{
  "n_layer": 21,
  "head_dim": 32,
  "vocab_size": 2048,
  "norm_place": "pre",
  "positions": "rope",
  "parallel_block": true,
  "lr_mult_qkv": 0.7,
  "beta1": 0.95,
  "beta2": 0.95,
  "schedule": "cos",
  "seq_len": 256
}
Each number is 500 + 40 x the weight over the matrix's rms, rounded and kept within 0 to 999. Layers, rows and columns count from 0. Numbers have three digits each.

# o: layer 5 attention output (transposed), 160x160, rms 0.0704, rows 128-159, columns 80-159
# v: layer 5 attention value, 160x160, rms 0.0492, rows 129-159, columns 80-159
# up: layer 5 MLP up, 640x160, rms 0.0904, rows 0-49, columns 80-159
# down: layer 5 MLP down (transposed), 640x160, rms 0.0722, rows 0-49, columns 80-159
o128:477497460508452447503518494541403472519466477476520544543496483515557498518451499519556532462517437525484518497510531434496458514497508480547514516521467518489522479488570473466479486528434542515481521453513547661454444500524479479526469459
v129:515462516488576455507470483502507532506448537506518476496504486458520467496471477495425469544524516462531514470459511522527494512481513469506523485479515494498521452564573553472471525473476520501476475560550535500486497491445457424523453423
o129:478493566461510516470444486511516488454487520442486479443516486457496511462537483494470529492554517506482474532513481505529511471526440497478482513509488519487507526527495524553508492547468523502525461493517466451529550493490467524467474532
v130:507511505511546520498455475464486545489468498513527469524514520522521486507499511495524501545530461468534500473428519511534526539522479509484436493431488433507504514554538529492479509488504492525504445567564572494472516501482468431527485474
o130:477512557463505502495486500518555486505507549438484466465535468445487505465506480489497491505524510523438521504496449510488478494497486463504512527532495523502517580517517542506494450541478542491515454497490466488506526489453479537465480531
v131:542497507484495519508522472459514466481473441575488505497476526539506514460505548476442496522522477485563390483483522449519516465554516530535515468505493478465524496507514447479476494511494505489515501602510513475548392524437532468547466528
o131:499486519505516528538498506518506464547473442505538515546549503492458548506496512487512476475509492486449552457529487550484474524500482500500495479477475495543468490488491509554500487546485466583480529506458506520520524484547513548481505495
v132:476509449508555467527545468542478506509507510509496487490461524568492540476497462499506464551514452470466538535491527492496507559505506470545497528521450437540487422463524543508435498487431494516487479498552538485505546511553502404525478472
o132:484550538449467467466472527466513557492517519506459501476600533452504420487440430486444518509540516532497500503480529516501506461482492478474531516424474493518519515505536507495491510499507513497439473518471494552485412550504508511495572525
v133:476507499488527487496441554514551515517468501510521489505572521519485497584459476459450460455525588471520521440428483504560508489473533460511513509414481547490476388528612445524513521530433505482421445576536454510513424542455547595482517480
o133:507444558530490501469439493501576546453466504446525511514467471462487492458519630466493485561572495449547454424538471561511567602491521531477490504528539469442497539523450511508549483509554532542548525511491498388515589462541472512442465531
v134:506482489478504512485495519521493518490548470492551440511473508473513475486490490510552508543507488529523623466530479550502544574461464478473456522506484458516515443556407542479518509489493520514440523492491572482475535463544461476473548520
o134:512478496497514465493535520464509497492483547547420489477537549497504456504497479517486477503482515532479483561472494446450484457512553475506506530478523473544471493484504530501520538552520477454500500530484462493454534549513566526487475479
v135:478477506505509493509541503505553569485566515523507499490487484456524475512487516560521480462547484486594487510427443505465507512510570477608535584580500536477557531556519587444418499514562471517499450464533482494468378485465451406533482431
o135:523538541485528519474455531444560507508524491520504464478477509486440496496533472443395463485432581477456533478466504570503483453473428456432508431443530498497512532497449498543509482399515493475559431569485468371571535522492521556502541553
v136:488453542492509550497489485484504490497460482517479443506521541470482496493507514544533516478528534593491571523501431453554500571573457485601459570493433482472528428483462524492513468546501513520474483538481457480489519434510439524530537501
o136:583503492476501485442493519472561474539487525493512497520498498512502483539512528473492439536472515458445502476453555545443515471470586446449550476475563523511495530482489521556562514470543486542499574500507439465486491517534532514473486556
v137:439468565469502569482565507534525598530438525540437461481490469434466498408551521533525497511489514534527478522508463523501485568595480511576486515566563475477475506509456590422517487477473497488521531456441444500517595462518437407563442381
o137:573599470413435451495442562438478465524478465460482479489458550467546514495508495493520538423447510527453589535461606460494455422534494450460489436494489526479454543484588487580475482487456500516530475442518477543528441474505527528538543508
v138:512487502526403509506458525500477511536530461527517456520497505457466498420504556520498494523449494524490509499533537453529511539572472550502501488507554507536492461569344515475518524519518486498515567515472498523486545474532552489479519465
o138:530492449520522437425507500497487446520429498498484538476546503578545473540530460537511479484478468522485534498470525473498455427483556447518533492443523500547466485530519482465544561557485535540496552483517454595445458519557553494551456490
v139:438507469520497561491541497533474469526577490513539520502519446513502539517519423557544498509520451549421549517508531545507498589462447484544467533493497441522456489470499577485531444535494527529436537446505418502542622483532458511560538468
o139:512553547431468430483451514440493534503524524481506492494585555513524458591446538468504497525481484511534470498478497446500525457546559466471523459495497472514518467444548497560535525432533500452435510515500536582511405544503499473521543489
v140:504525439510426504504496498514548500527466531472485555499514506521483508504517543457479484513499513477490441524510508525494502480509525529487542488483566544498513532527477423508446517496517503494508471537501519521513463495479578533495439444
o140:465485514566516519535549537526453490554489491552498487508484486491476518475443507540518498497472437542470493488513550491533461546517470505537505501456481499421466491512461489487512480507475486518513483518499534538484526476506481447488514515
v141:492467453516448550508496520526481492520522491532518526487510467503477502469525513526572515596462494529549471475544487550478481508507460541551475470542565411513503562512460499523535489494464503472485554474466488511507553448548470474562527443
o141:501539507462452471511508461492467480511471474473479520483518551508523496559477504522541547466463469542459555589492569409514465518497579476499481440499516508523453504493567542525493475533497535502502444441492495529463455493529540486564487499
v142:521532444495449517506479513517519447459593518452511533518458474535477518410480558498479509552505471522486623533537566521506484506543495474480530458488482554530509472604468482511483523514511482492540486516536627502513439478564552492481473515
o142:439455497542572477464538485519473521541530574597431516502597532547479458510473454504480448525436478546485415494459476471547503480456526553527513560456538507510502528481433469428516540532510486468475497507516462559420523536488509521467476494
v143:489489435442476499521484490489446556507547444520482503520464486469507483480503535495493447579507504502472594547503536495504525497561486514521542442493415464549483433552489510492503506469444473528532502553482512522541438464496527491531447530
o143:482478499508561504467520473537515528478486553555465525532547493531501497531470487476528505493487523546473439458479535534516461527424495492480504420481556505457503563473486490507474474529472525536468461516490471520442552517552529507502475550
v144:464521504500554492529488506485472475519546426573497502501494471508537467543448469521447455520556495473452528553465468544503513474508485522498540486461379471544460516510577526497552494447514479513420544524495482473555511534502486507546491514
o144:477485523448517500524493462492517513392515512450500518544552520513505550549549534469534510526502532485584456449506433505521548498471480555469410452575545468518537462442499466515477489543490515477471495534446487428535493542551509512543527478
v145:481444557541507532478500506472591550494511591528539408492506470467492467503519467528511467433532493482539445485480452598461484511488491498525470565497500471447507529446521474490466499493579509472445574521507490490508576490483409480482510430
o145:579569520446500499552456555429541411521490461424545466464466511440477527531565497510519483500535524483473565521493489448474502423577457487452444463517503500490490508507466552536521498498537465460512444449488511439519474497471528535515541520
v146:520518526486518520507486471481503546499441470485453556491475548502508461445496547463479460512446490486482512494530481521503533474547539500465439471537486529551534487528464544501537511435517531555568493552474551514526485472453562451519466480
o146:480501482508501457494524523522503486515522493496473488515506454465526547477476497518507504480528533537481507508449465516492436478475435493515512571502512526469508521502486490489410454536441503513527452542486441528480562468491515495471481525
v147:447458532521502513537530535481536525514513515540512492487510528424517459522473450491516444464478540510522455489537448569500482497525461521513420532519549496504526481439507517463535508456539541503433528474441481508497546510497436452516538435
o147:519511538420494474490454477439500469462442451424527481510484482447514509530562485515502541497547525496540543523472521455463467492521489475468437463502508487519510493532496530540510469536510473490545529518492477412518505501525520523534511494
v148:466538515494549511527457484472508518507478461561486566518483521483489420448460540423420483509498531439473475488492519475514499434563513501554484461431451559540538445572477461529555487468502493508468506616528527477543489546475511524503456398
o148:511490533511516469493478533519504481500460483450507477527541455508471551514543481498513485492543454493500507415478422551510527524500449518475469557525515500495536510478470467496463465569477523562512547486459487521445503496543482531479495503
v149:500482505500482498495492497524503465479471548577459467486515503479490525553503503519468588517505550563545435440482492475501505561493528539575510510503497563432504508490451511501463466561510456499484486492475422493471487513483510528503538498
o149:524523504508501537475454533499506521510507489508542528529477474549494503480517529459512461531495502429491463488505505542516520511487477425479517525493503516544526509503454498516547501436526514520524526501500498432504479483556500528480517515
v150:497502437512461490492500481478498504474445517543532476511488528481558544511511526544568481469493535545501476473485442503434503502490540537491492507543511496449541501479471496480501504506518489510483468514523504479444449470481466514470532457
o150:491504525519493532534512499530527488547504496573496481509444493481456469459462483529464524536503501510476496488478571512500471507502513471517550527463464470530514485528466511511533518488493445480498480539505501489542558531564531515512499507
v151:512519503503565516483516469492464470506471463596468504497528484463490486527509520538587554566487479514492515423474474537483534494487460522497456516462496434490510523534455555494496459571463497520496488564481506494475440498443447487502543504
o151:506507549470485496523494512524515487500521494482485497475509474494510515534513516489467502521542535479464500514469452512470472498493501455505531537572510532558538506444509505538500474465502503512503463508437458478517501533524512558478524507
v152:511483509451470514454466474529480487498550503473519515487450464512499489440494492505458512500503444455503648521507525533510524530498525478495507460444527520493558470580535523516414510525471548493487441540505674493538528518522453496515486519
o152:504477485525562479479511516464504568520510539527437466493551522502465478527496482500484498506551509537487421530477456510515509495493492536509493550505554537503486532476501521469535522550490498489493505472551441527452505543482459519416452463
v153:501507499505433535469493495515507519505561480497524444495525513488493459447500493453534503435462504457488557521458463469514506513521511475456418496513476487525529485491527428488500536442535533481489482556485579481552544464505479547492504483
o153:540484466528508440547573512479515484565457541472528492541522492487506496515480488546520463494461506516489531478487487520503488510513533518532485531486526520479463510517514543501519432526525461493466533462494517511458477534487498487522488514
v154:550546440505537472502485485496488451500459467524511597475482551522495495551484524471526478508489524499527480465529527468469513384485525483485564456473470449519559487505522451531514469491494479483536487560526494490534373557424535513522478552
o154:429483558549482525545537493583507511504537483547515529562506451477467519500470507507487505510543459455499448475515462568506516605484462554519503517520480491480515476489478474515433448480490487551485479545430532517496548462553462534479509522
v155:534486439481466449533443528529429481525510447488486571515525491487493570530481446529586499529455515563458505478541471533515499542431471506415444458538563416564487557469479485504523541523448489533488581441417494555497524455583503579476557442
o155:423436479534465492470579397533492537429438524491502503449491502556525442530506517522512570543497498512561443604547579384492433558476591537505490479491515551465483454542553547501525473559501539464556469517504487473422543513489528417570453567
v156:513450417519468455520481527496486485492537531473557469498524475509487564562503452532537531515549515538510442515506463540475446558487482514521492510526467477533439528424468433483495495534493460495468535492491431512456497512545495521459486437
o156:441487559482484568481526418506526481473487563518528499459538513571499451513513483522493494560439461485505484529512593451532499543453541487467483478434485491488496485577467539514550502510574483445538449522484530426474483527498555447560552589
v157:477539498515527466487481499474471442479504487520525542486510507505464498516494538484448557523445434552452471493503467413493492491453489496468496469484519498532510509470491515475522481540543489515592495479519502491460537557500504492492499501
o157:451476487505481486483494492551434464479537548498541544497506477534530469526477432528492469500486483465529445474485482464507473449517482490519520609528395489558520436508469475490517536482492499485443555536512525570537454493507479474515536496
v158:505458492493475465512437551487513487481565442510519440512487509476496472498439507514498494445537562526561584478440481502555486476556522463570550494490402541508547471582543474533543485562460456492420471526485489500537386517504509556551522511
o158:490427513558537526449531423533571540464469534483476517513543474551510496527570565484468440555436531482484465437501449570487550547415550537454498467491633492489476549496413537478546501492571549533559508516470415400486573486529500515489451556
v159:532488458484486511523438487507505514501516500477529471519542512483500533503486514537618509507475470535563626466511486571486501552461478537470451501461449466522541490569479471509485498529523460507507507500473547533503443443478460511499528530
o159:452440511547533498503529472539559530484512551491483508485511474495545478500525523518500484580530530474477454523461463453532484488448571510529529527524570494502479550508449585484537469482507499476517409517477439476428586495474506511507470560
up0:567490486494479460517517552440468556454578480516444427520510592510563542542597521602467481495451599642537543493556538494556520462478438555534561440517474438532568422570500479418569463610540506475546465509529452524497486520530589438525595398
down0:558503608457526461471447509528583572474485390530440391564552554427508481659573391636405368606481489537544536547523454516438456505489513506491523452453520450564472477533482577487580505587474508637509506443556486434530350503508459483461495546
up1:529560579476471476535469542467448508378536542508495497460557517512561531543572514591480549465588512561538564572533533505545500460534492449408534475443440512456469550525528554497499566528546519448533492546562462511583438495404563496499463535
down1:489671504486439485550465484342467441445502551546520535542444557426502461576534509488482562569596518464492523488564597509438522410549361429385491495443433521496447522498520500516546582559479568463502495547444433404577499461463558501564504524
up2:486529519484529490482611575521442436556488497508422539549444488427523544513507566518567553493442529443560494447555493478474491533511348564443512457504477452587491515505606461516547559583582504434544413460529380459519482504463526492462567532
down2:523544485547457537511535450488535527460519542486493496506466479515485444476503522516479486505571505421479486465451475464462548533462440528436545540445526514551488489498419520494597523520470482503471512530521501386465546527398488492486423448
up3:497530562480488496536526532480430534498454489484547501535478535476544509510584557551502500471524510545520513494542485523499518523465457546445475454510472502557480512456491499497529500564533541463518531527530575554522506518445514545557504539
down3:450500536386497500593548549413417470490514522481480469620450550474510513530598579503514532458510546528515493536522575511500565473520482614462473442490451515553482496500498483532558566547531538474532493539517524651532471551480425515539512533
up4:503498499503500502499499501501501502503499498497501498500501502495500501499499501502497498502503501497500497498498500500496500497500502501500498500502499504498501497500500499499500499497503499500502500502497497504498496496502498499498499499
down4:500497500498501499499500500499501497500502501502500500498500499502502499500504500498502501497499498500501500501498501500503498503499496499499500499501500496501499502499502500499498503503498503499498500500501502496501499505497499500501499498
up5:501499504500499499502500502499497501502498497498501498501502499500500501501500500503501499501502499499499498499499499500499498499499499499502501500500499505500502499503502500499500500498497501500499500501498502505500494494498495502499498502
down5:501501498500501501498498499501504499500500499502497499497496499499501499498501502497501500499496499500502499500501502499502497499500498502499499500499499497498499502498500501500502498501503502500498499500504504499499500506498501498501501498
up6:473458480439545470467477519438491435540468448448493448467443527439526502495550447505508519516485449571374594557525513510597426501493533508466554509508470423497446594498431494534562576507464537413507450495534505456561456524532446522561493501
down6:474535544539536463519471477552497496441456521568583549521533459493568471469500499464505535468465528487566530467518487526476450466495568534496476502453506483468477592485602495411484493454566513561553517449512566595511454509535530519442450519
up7:547470519485486511571473491532491425477604444490451499529476525502520558508589486546498667475535567557514538440525558512481532502532585517498536537569515450464430547526491525544513623495524567349573519454513399533507428486467488420486548550
down7:477432551488454574564399521544438462465525444476463400471470491534486532495549515499574484519473495500528545511480501539459543443547599513473505448468509477553566401573550445499427598494488510478512431580491496441469420509492442536524536539
up8:526563522476504583557489571562568511531547477493574521559473569520455648517639446627494516487427513462443467491484439538525516497571442482450507426454509530599439488466463507513488554534443439416499544502536480544465577457494525454474583459
down8:472458498512410472508590594487543487491446481502492498498512446493601438583520550529594582430521535473415490466463430442511513603501470513396423353464472576543442512452444430336528579596538529505466487473452495506579452514469430511539451523
up9:521501507469488520493511526373511458578543524506554463588510524554523448511475553570513526469526578440499474555470556545592517548518508464416595456515570464462548416496542453478584458561499483465426496401522438511436564498492491588480488485
down9:472521525407464466469486497549512573495488415510474546436517460478560494430427527455478513483488514575470460467532421535540553584508514449542457508504461573549516443475455476568513433526458531488645453576580549525521593403525501518447520484
up10:449584492356478531478465500532452580450489552462440408493384546560502639494560525545517453478535499472506521555500493565466608573394526627520613411474443392661544566424454513615450533524528479455498503449502500557548558486542578579551476471
down10:508433600570584555526440472513529556481549522520472412610433489433443449516418517447400520449570553405518491515429522478472451464447484565408485548561463475546570595361525453501654582448510493491436524474591370627460510509582521349539633525
up11:502486497501513541514501507496374482403490536421406502515443622558501443564489534555446455482492495543440500524447426459519529486526460578588540406531507522628543429471481470523577567506504597391526488424529430557533549460473547544486484596
down11:460533453493529576493479597469333506412548558518460454582471635461574522504482533511477495491417536531480507551483427384516537417534530531440518430530489545552459600492508448522624576536487483510618559497509455596478430512498545563508556536
up12:430457460482520498435552490464464450485565502454424443523561518437537477540516543496558518462502546556474542455529525581522499581464559557505500497489472461467497452523566491504526463459519561470460546521505495494496401570501504477494435485
down12:538554552509465457479521532545530494545456508497473502484502533541526472493471457491462461499484462508491520548510477451461534428548435516503482510549529574504516546491463463442488486525544487494472448527486528536543536529501461519502514481
up13:498502503498502499502503497497504502498502506502496502499499500504499500498500499499497499500497497498500500503499501500499499501500503501500500497500498499500498499504499497501501503500498498500502501499496501489503502500498506499497503498
down13:501500496501500501498497500505500500501499498499500502501502498497505500502502500503501498499503502499502502500501495501500500500498500500503498501502500499500502498498499502495499498499504506500500500504500499503498500499499497501502497501
up14:502501502503500501502500499501500502502499495500505499501499498495500500501502501498505500501502500500502497501502500502498501501503500501500499500499504505499500501501503498502503499499498501502502500500498500504499496497498500497501501500
down14:501500501499501497501500499496500494499501502500496501501499499503503497499498500501499502497498499502499500499498500495500497498499498500498499499500498500503501498498498499498498500499499500502499498499502500497501499502500499501501499502
up15:551538478479518541510490531468560511477506498532475475509465504470626511516590640540512490479565486575409478588579498537512494511497439494560571326431563475450479485480437474479486467501600445410517579377526431524557496499517522471562533602
down15:482548492417375452526524439566482540487416494557404435544503532479501489498539515506529498423410479462419532617469588516515502483601527476535449423489428476547538517536542463511550424509446551503434403559533534562477476492431512372540599500
up16:491516517506461507533567513532527401551522533483424458538403461540500546525506566558454526475551484499557474542449455616448532487448448468452436451472523426561537498540560457578453569601577485502532583525573461483524526532480485510501480512
down16:498452381466458547470436440495483480527488433605484475410583501511506382496526520506488451491513534524493582563532380530510511557421494474481521560558505513408460457538505506498471462522490566493506476460499510418488454508482467487533514437
up17:526545480557462550593626561375464501432509497398480530585492489456461497526649521450518452533486656604626519518529570493439526488552550498478494498491509602473516464469454446429570534458457501389605517505525475526561571498433541491596551586
down17:422589505548576433542470596589539498576465542665430599489544530451384403466486481342516577446413413530530515503479499461566524494567559495445549496511521510525497536537564432376555470564499511523510481544557520539469478546549494418533528525
up18:500500501498499503498499501500499502499507502503496499501498500504500504502502501499501501496502500500501502506500499498501501501501501501500500499498503499498498501497499503502500499500499499500498501499500498497501499507504502499499503501
down18:499503500501501499502499500498499500501498500497502501504502499499499497502496498500500495505499499502499501497497503501496501503500502504501500501498498501503502499501501498499499501499502501497502502500498501504499499494499499500500500501
up19:498502500500503500496500500501502500498498499503499503501499500500500498501498498501502501497499501502501500501501501500502501501501499501498500500499500497500499500501501498500501499502499498499501500499501501499501505502502505500500501498
down19:499500499502499500501500498499499500501499500499498500500501504499496502501502499498499499502502501502498503501500500500498500500499504501501498499500502501501500499500501501500497501498501498501499501500498497499501498499502498502502498500
up20:519484491471452582551497497463422472524573564510557508608490524445542436474505517494403605486587553580539453456480587531482512544476490481491605517539466470482511412562536586554422543452543501507501468508545409550512510554504561431550509431
down20:420549578488513449508493499601569490431562461565529396579523586452463479462507537480438513466495487483584510542493530485588463521562489536475561543468471504479457445552471536570525494486517508580536559539523529618471461554424466502461482485
up21:476390557474564595519509589457487506467537567495575451481498486472523495571671471537438505521538642490497529542492521542557439545517392517426606443587501540507574485429578474466393542474597540470532476526510561554545509558565551507515544430
down21:525443485480501457476468427552556564530506559561451487539440478474474506581532548454533587435464384462581475480482464542509461553515407492522593515477501487467471446437572553542584516516585567494591519445549567478550430521552468541508404506
up22:472472596406455472489514575475529520570528591481421521491520590448472449502564515568447640463453528498574456469480478520564523533482549602539463467448467555524511524488569536535573537561533535452545446528548567492482552586483507472494451485
down22:474475590455536569485552538538560515497511544533453484524612645498512485504542480428490560527501553437484411445501426547563529547481563475588568519541462518510598591473482510566563416589497519568514519408427507492477434579507563549476524555
up23:536413617464476530565586521439453487477466539495567597543438554442658546532535447678577505455423643510551487534516505540462575389481543576422565492508555559504498494532517365625463496542457606475497485542440451528613526522413519474486503458
down23:417515510558439543393582517419596548490590395507473584584505531471491562455426577550445593518509511457534441468511450499511557423584409530464504475472529569451508485559451465513541554521499714526585504548556438323522536491509417525520536554
up24:530450522379483515454468492535537439520433501424488515546455568555491614593486562488552526473401543416493492553535502506494532479571498524478512485514498487533463513555460485626569571677563470537467415434423486536475520489504471555482521619
down24:457550514552533547473471474424402547464605573593463434355539488516533536479568410569446542512580571550517499455474486479454500454575616453582561525468503498489492582509521561404525464512575533494554518482499533337574519573517609532592456533
up25:416532487519514487504526567477525574434511484574553523474610580525550465493521595448520457519504475540427470509601489457449558435488462476504470468551598511493539512440501565487473600499407505418433566537551502454467402461495456458586442483
down25:512536503497457567529522456421516426549525451428472446498572472503551495536498414540428456520521492457541600478497477545516473510451410510416474544493496495517443382467500427470479481541578518556573481458549556381573507485521523523488521475
up26:469460481538425537445518517451428503475464500539522498536437594477495539502521485581468459457448460554523504578433454521555525485520503579511540505496410475551490463433425437499477470468421486435474553478563534540564544574502487476491531597
down26:486472569566538442454551453469486533486490499545481444595493482478530465535442526502492478541454495567513424471519486579566450485525511441499437522513518513474418400480450496537377508495513451498564494535508508461478548448497450589504473641
up27:495503500500499500498501501497501501500502501499495500499500500503500498503502505498501500500503500500497497500500502498502501500499500497501504498502501496500501502502500497500500501499498500499499498500500500503499502500498498501499501500
down27:501499498502499500503500498503498498503501498497503502500501502497499503499497499501498502504499502503502501499501501500501498500500499500501498502498498498498501499501500502500502500499503500500501500498500498500501499499501501500499500501
up28:500502502500501500500502496498500498497499504502502500502499500505497503498502501497494502502502498502499502499501507500502501503498503497499500500501499496500502502500497499500499500500499503500500499496500499501504500500500500501500503502
down28:498500501503498500501498504502499501502502500498501502503500500498502500501496497504500500497500502498502499499501496501502501498499501502503500501501502503497500498499500502499501500499500498500500501500502497499498503494500501498500498499
up29:499502502500497506501499499501501499498498500500501500503501504498499498494500502499497500501503498503498500503500496502500499496499499501499498503497500497503502498501504498501504500497500499501506501499496498501499497495501501503495501498
down29:502497499501502497499498499502499500503498499502500500499498499499502503500501498499501499500498501497502500501499501502498498501501497498501499496500500502499501503499500497498497498499500502501497501500503501501501497507497499499502500501
up30:403463579497492509479517558563519500520512505410487542478530518510525478561579530504519530464554487525493511577506452471498470553512511560526511537446499464561483437504530579503422519582552635439479454538548473483658476487479608603543563595
down30:505497501575495493397533489538520466488480364421503489559482456550465422465524501528493431486466450411432543530502447570525493486532483522501441551530528497431492511526454497519526381521458454448454494539457509281554468521377418468479480423
up31:474481564515478489463550484466461451538460450465569498520529541466546468504514528521478490443493523498502553514523523543531531475495529595477524525489486513623430501518518500538438550628490518471464484474545466470533457580410505442473526589
down31:497405461550598467374463542514510423461539389435533518542570593517474469514530530442521567486562475454523514437578507469467508537512522553506500434466487438590504516483460592488478481523503488557445490534451474259508502581496451479482546546
up32:498504502501501500503499498499498500500500496501501500500499500499501500503501500497504501503499497501503500498501499502502501502503499500502501497499502501501499500502499499501501499502500501500498501500501504503499498501497503500500500498
down32:501501499501497500501503500500500500499499499500500501498499501499500500497496498500500501501499502500498502499501500497498497497496501503497498503499500500500499498500499500500503499500501498501501498499499499500503502500503498502501499503
up33:469516534552559540492606547485482461600472445536494541453297516428434547503521518517501514570455525516497454548573435481534523454516439621543514445481558549545487524515510549503539530506529496473596464417513462457634510557491554621532514539
down33:570399465545550521489484440491445588475456570456516611450473439510508554461573514509518435529432394540487509479479501543500565497527411470500490502566507532518453535538503465565458493577513516467500485463465541538433503464460447537487530515
up34:517492528465394512499526488445515550460504531426497500619456484490616605409468573584480465533529563488622503450515507515541531529526460474444580447464520482435494409512537461474493578501503516469575388613543439515543493467495511512492590510
down34:630623508468487467487514477485526436461439494540426528488500569400452506530485546461540573610463536515550490473506484536405552584573511504467562483496488573509546410515514516498522626462584561510470554534429535451548508513491523542547467475
up35:459483518442416623489449502453415545455612544474509548537498531447499467534549534612521478470518496548480460498534481545516592442509467567532501386489388621563551441419414584551488461526571550510515564428441517507502508549544520574424615517
down35:454513418474465562498505478497346406466527463531510571475460488559474445485554433514579433499479513476534536487524466566516506478585435436679475399540426606492552502535410597556372507521521519530414565574620581552503487339483567487574511506
up36:550502547460534566497534510520503427481489504528611509488526519493517482478479579510553501432463546549429491471613503502515543439570504518503481463471573475567437457510444429517499555481476465473430538465491610495482479547457454551510517556
down36:522497454576507493450477489418497537519534507465555501478419502492454481512557479487429596488538457534555483535448526517509448471530497476486486502517551507454522491413484462411475453505465449480560485548511450447546474498459469607513462503
up37:524493524547520457467492513460503486534499449512579460489489531497535520579515548577494438436442570512530506526577559536548467470532502534523615457501514459561414529442598512578519570656515519470529469533520489501499438587523479441458536376
down37:519451497448534562451470572451533466492531453530456493447518608523440511604554489475472520523488430442462603499567447455403536517464524553499478425520503496546552507512453526511509416500500520536510544503458532420508454533485485431553527564
up38:531477450513498515525541542415430499428479538488429635555563507496523472496485492508564525532500547470589498518496494530494482454465512514458562442582589481503557430533467492502441570485559520412572535395511433538501528534514558466521489533
down38:548501487497533518385441478537560543521442546547528484498515389475513565462539463466525456451442541515488545543578520467533478458409523505471517556400481489445507530485558456473478498448451579561503526510517592503463474520506482606507475478
up39:498502497500500502498497500499496499502500497499497497499500499496502499501502501501503498499500501500500495498503498502502503498499502498503500498501501500501502500500500500500500500500503502498496498503500498503498501504503501499501499498
down39:501501501501499499501504498500502497500501502498504501500499504503497501500498500501496501502501501503497500500500499500499498502498498500497499502499497501502502501502499499502497501501500498500503500498500502497502499500497499500499502499
up40:497501500501502500495501499501501499501502500502500504501497500499499497502500501501501499502498501500499498499497500500501500500502500500499499500500504499497498501500498498497499499500501498498500499501499499503498500502501504501501500500
down40:498499498500500498502499499498498498499499498500499500498502504501499500502500498499495501499503503502499501500501501500500500499499501498501499499499501499503502498502501502500498503501501499501499501499500496500503501500502499501500500501
up41:518491669447438531569546588582423509393494446364504510457448504522546569583644425725545541526513522568484470471434495532461520543458488489459574450531458543475544398451436473458426519496525531493463515499521501527507485442481530500552533540
down41:332580472603370350561577653433449452513501517403511545535467470528542519593586489366440569480453550544367510607484588519646500498671492618425545423527511447576553496482386550522497502568527522519484431579446550441527470363560511563536540552
up42:509466571524515619487532529580496389419515498457514469488458531484524417479516488518476628509465501543500478497475512533542424478467535474427522508426493475485410465453562489538585564548545561443504459470534503533563392585476466508477459546
down42:527478557483488563596492468510509486439471634492498552473540413465479485370471409566536505433525483479421586487487468465526544513484505484443527542484521462422488466428473557554527495383468483535555376549512556535500503504465461490439408515
up43:588501495456530521473500455467448415441445466551416466528423499506441572476566545535583488573445511458502491504510427466624550512536407534539543440602515512561512477582529557522525619630497555442517579532476406536572442455427526469386618553
down43:524596587493522540438476459523513470492483484614592568448504500481464466493392525590436475426488445522486570589463554582490510535540504552559453482477518482552535450552430498510613481518526583578469485513547415514466435456501538536507551437
up44:412399441448468529497404493469405565445478575501447445493501539420520567526595524455470524490526554444420489632613578446453505441501513555517496439576407560474513404522459560481430509566532639488451559523567387621477455446508535487498464573
down44:520506479456444434504419443606520605387503539491468464483462507500502419590560435578518534559474550452529536509407509513530472510485466521595511482545411537503555509434595501494504515549563511414399462488552462473453495511499481465540545330
up45:502497497503503500498499501498498502502504499503501498501498500499500501504500502502501498501499500498498497496501502499502502502498500500502498501503503506498497499500495498497499499496500501500499500502500500502500498504502501499502502503
down45:496504501499501500501500497496502498499501500497500502499502502503501496499500499499498500499502498505501502499499499501501498503502499503498501502499499498503500501502502503500501503503502500499498501495502498496501501497499501501499500499
up46:431539549489389548492525493484439403478578541509411492560359479507572553482498542513470530416584478504507488522485477589433473498532503469511542405483478528622557500464534499574536544614530503458612484480500587501562540396550448413598509473
down46:448506446470473472455522499447508520605422485480405413547402514639485584568467475479517502541534525524498480537442461445498518484477434471437377506521531497427506433483448495494429554491498606460468550501513486399524502434513442545595592569
up47:383526467477533578518441540480534520471514616504501454464489481478511480460521530552424535570526488518590437472521595555523536475512519511495553455546452557418467505459566556464503520427505511462541520444545480494530498557438649475585489479
down47:474512531471536539555483498467469480515469493544576515577456490498515517486505425495469485503478510480473502491519477454533486533517493456489490587493482539488457504467452455548528461533496530519503505459528456496492464494435466520468482559
up48:494503494470484487534502572442452499481515514492532507574469535497508513461574544518516492530500514505522475501551514564498541456475474558455459452494503503555488491508472510535526538537546541468489511515560517588484531531471547484511529566
down48:433512478436497522551545585402382440456534506476512490664411510432540500539648551541520510504540562486507513521528548553513566382440485577485489489475478515537528433478492528554610551556566558473499501505552526680502519509477462513513552555
up49:546367521448490455495502578509498525523445396494440488461429528442489406562503553506439488525483592522508544492525517481409517479555425643513510455549527474598489532504486497491517571467469467474531550565462412460543543621453456488419539505
down49:502567496509380578524605438553569556582417509410469481581413494464509565430492530470467457514479544459510543590554502498509539518554472405461540408493507546518434463499536511548557400545545492578551497517468547498418472454471493503517529521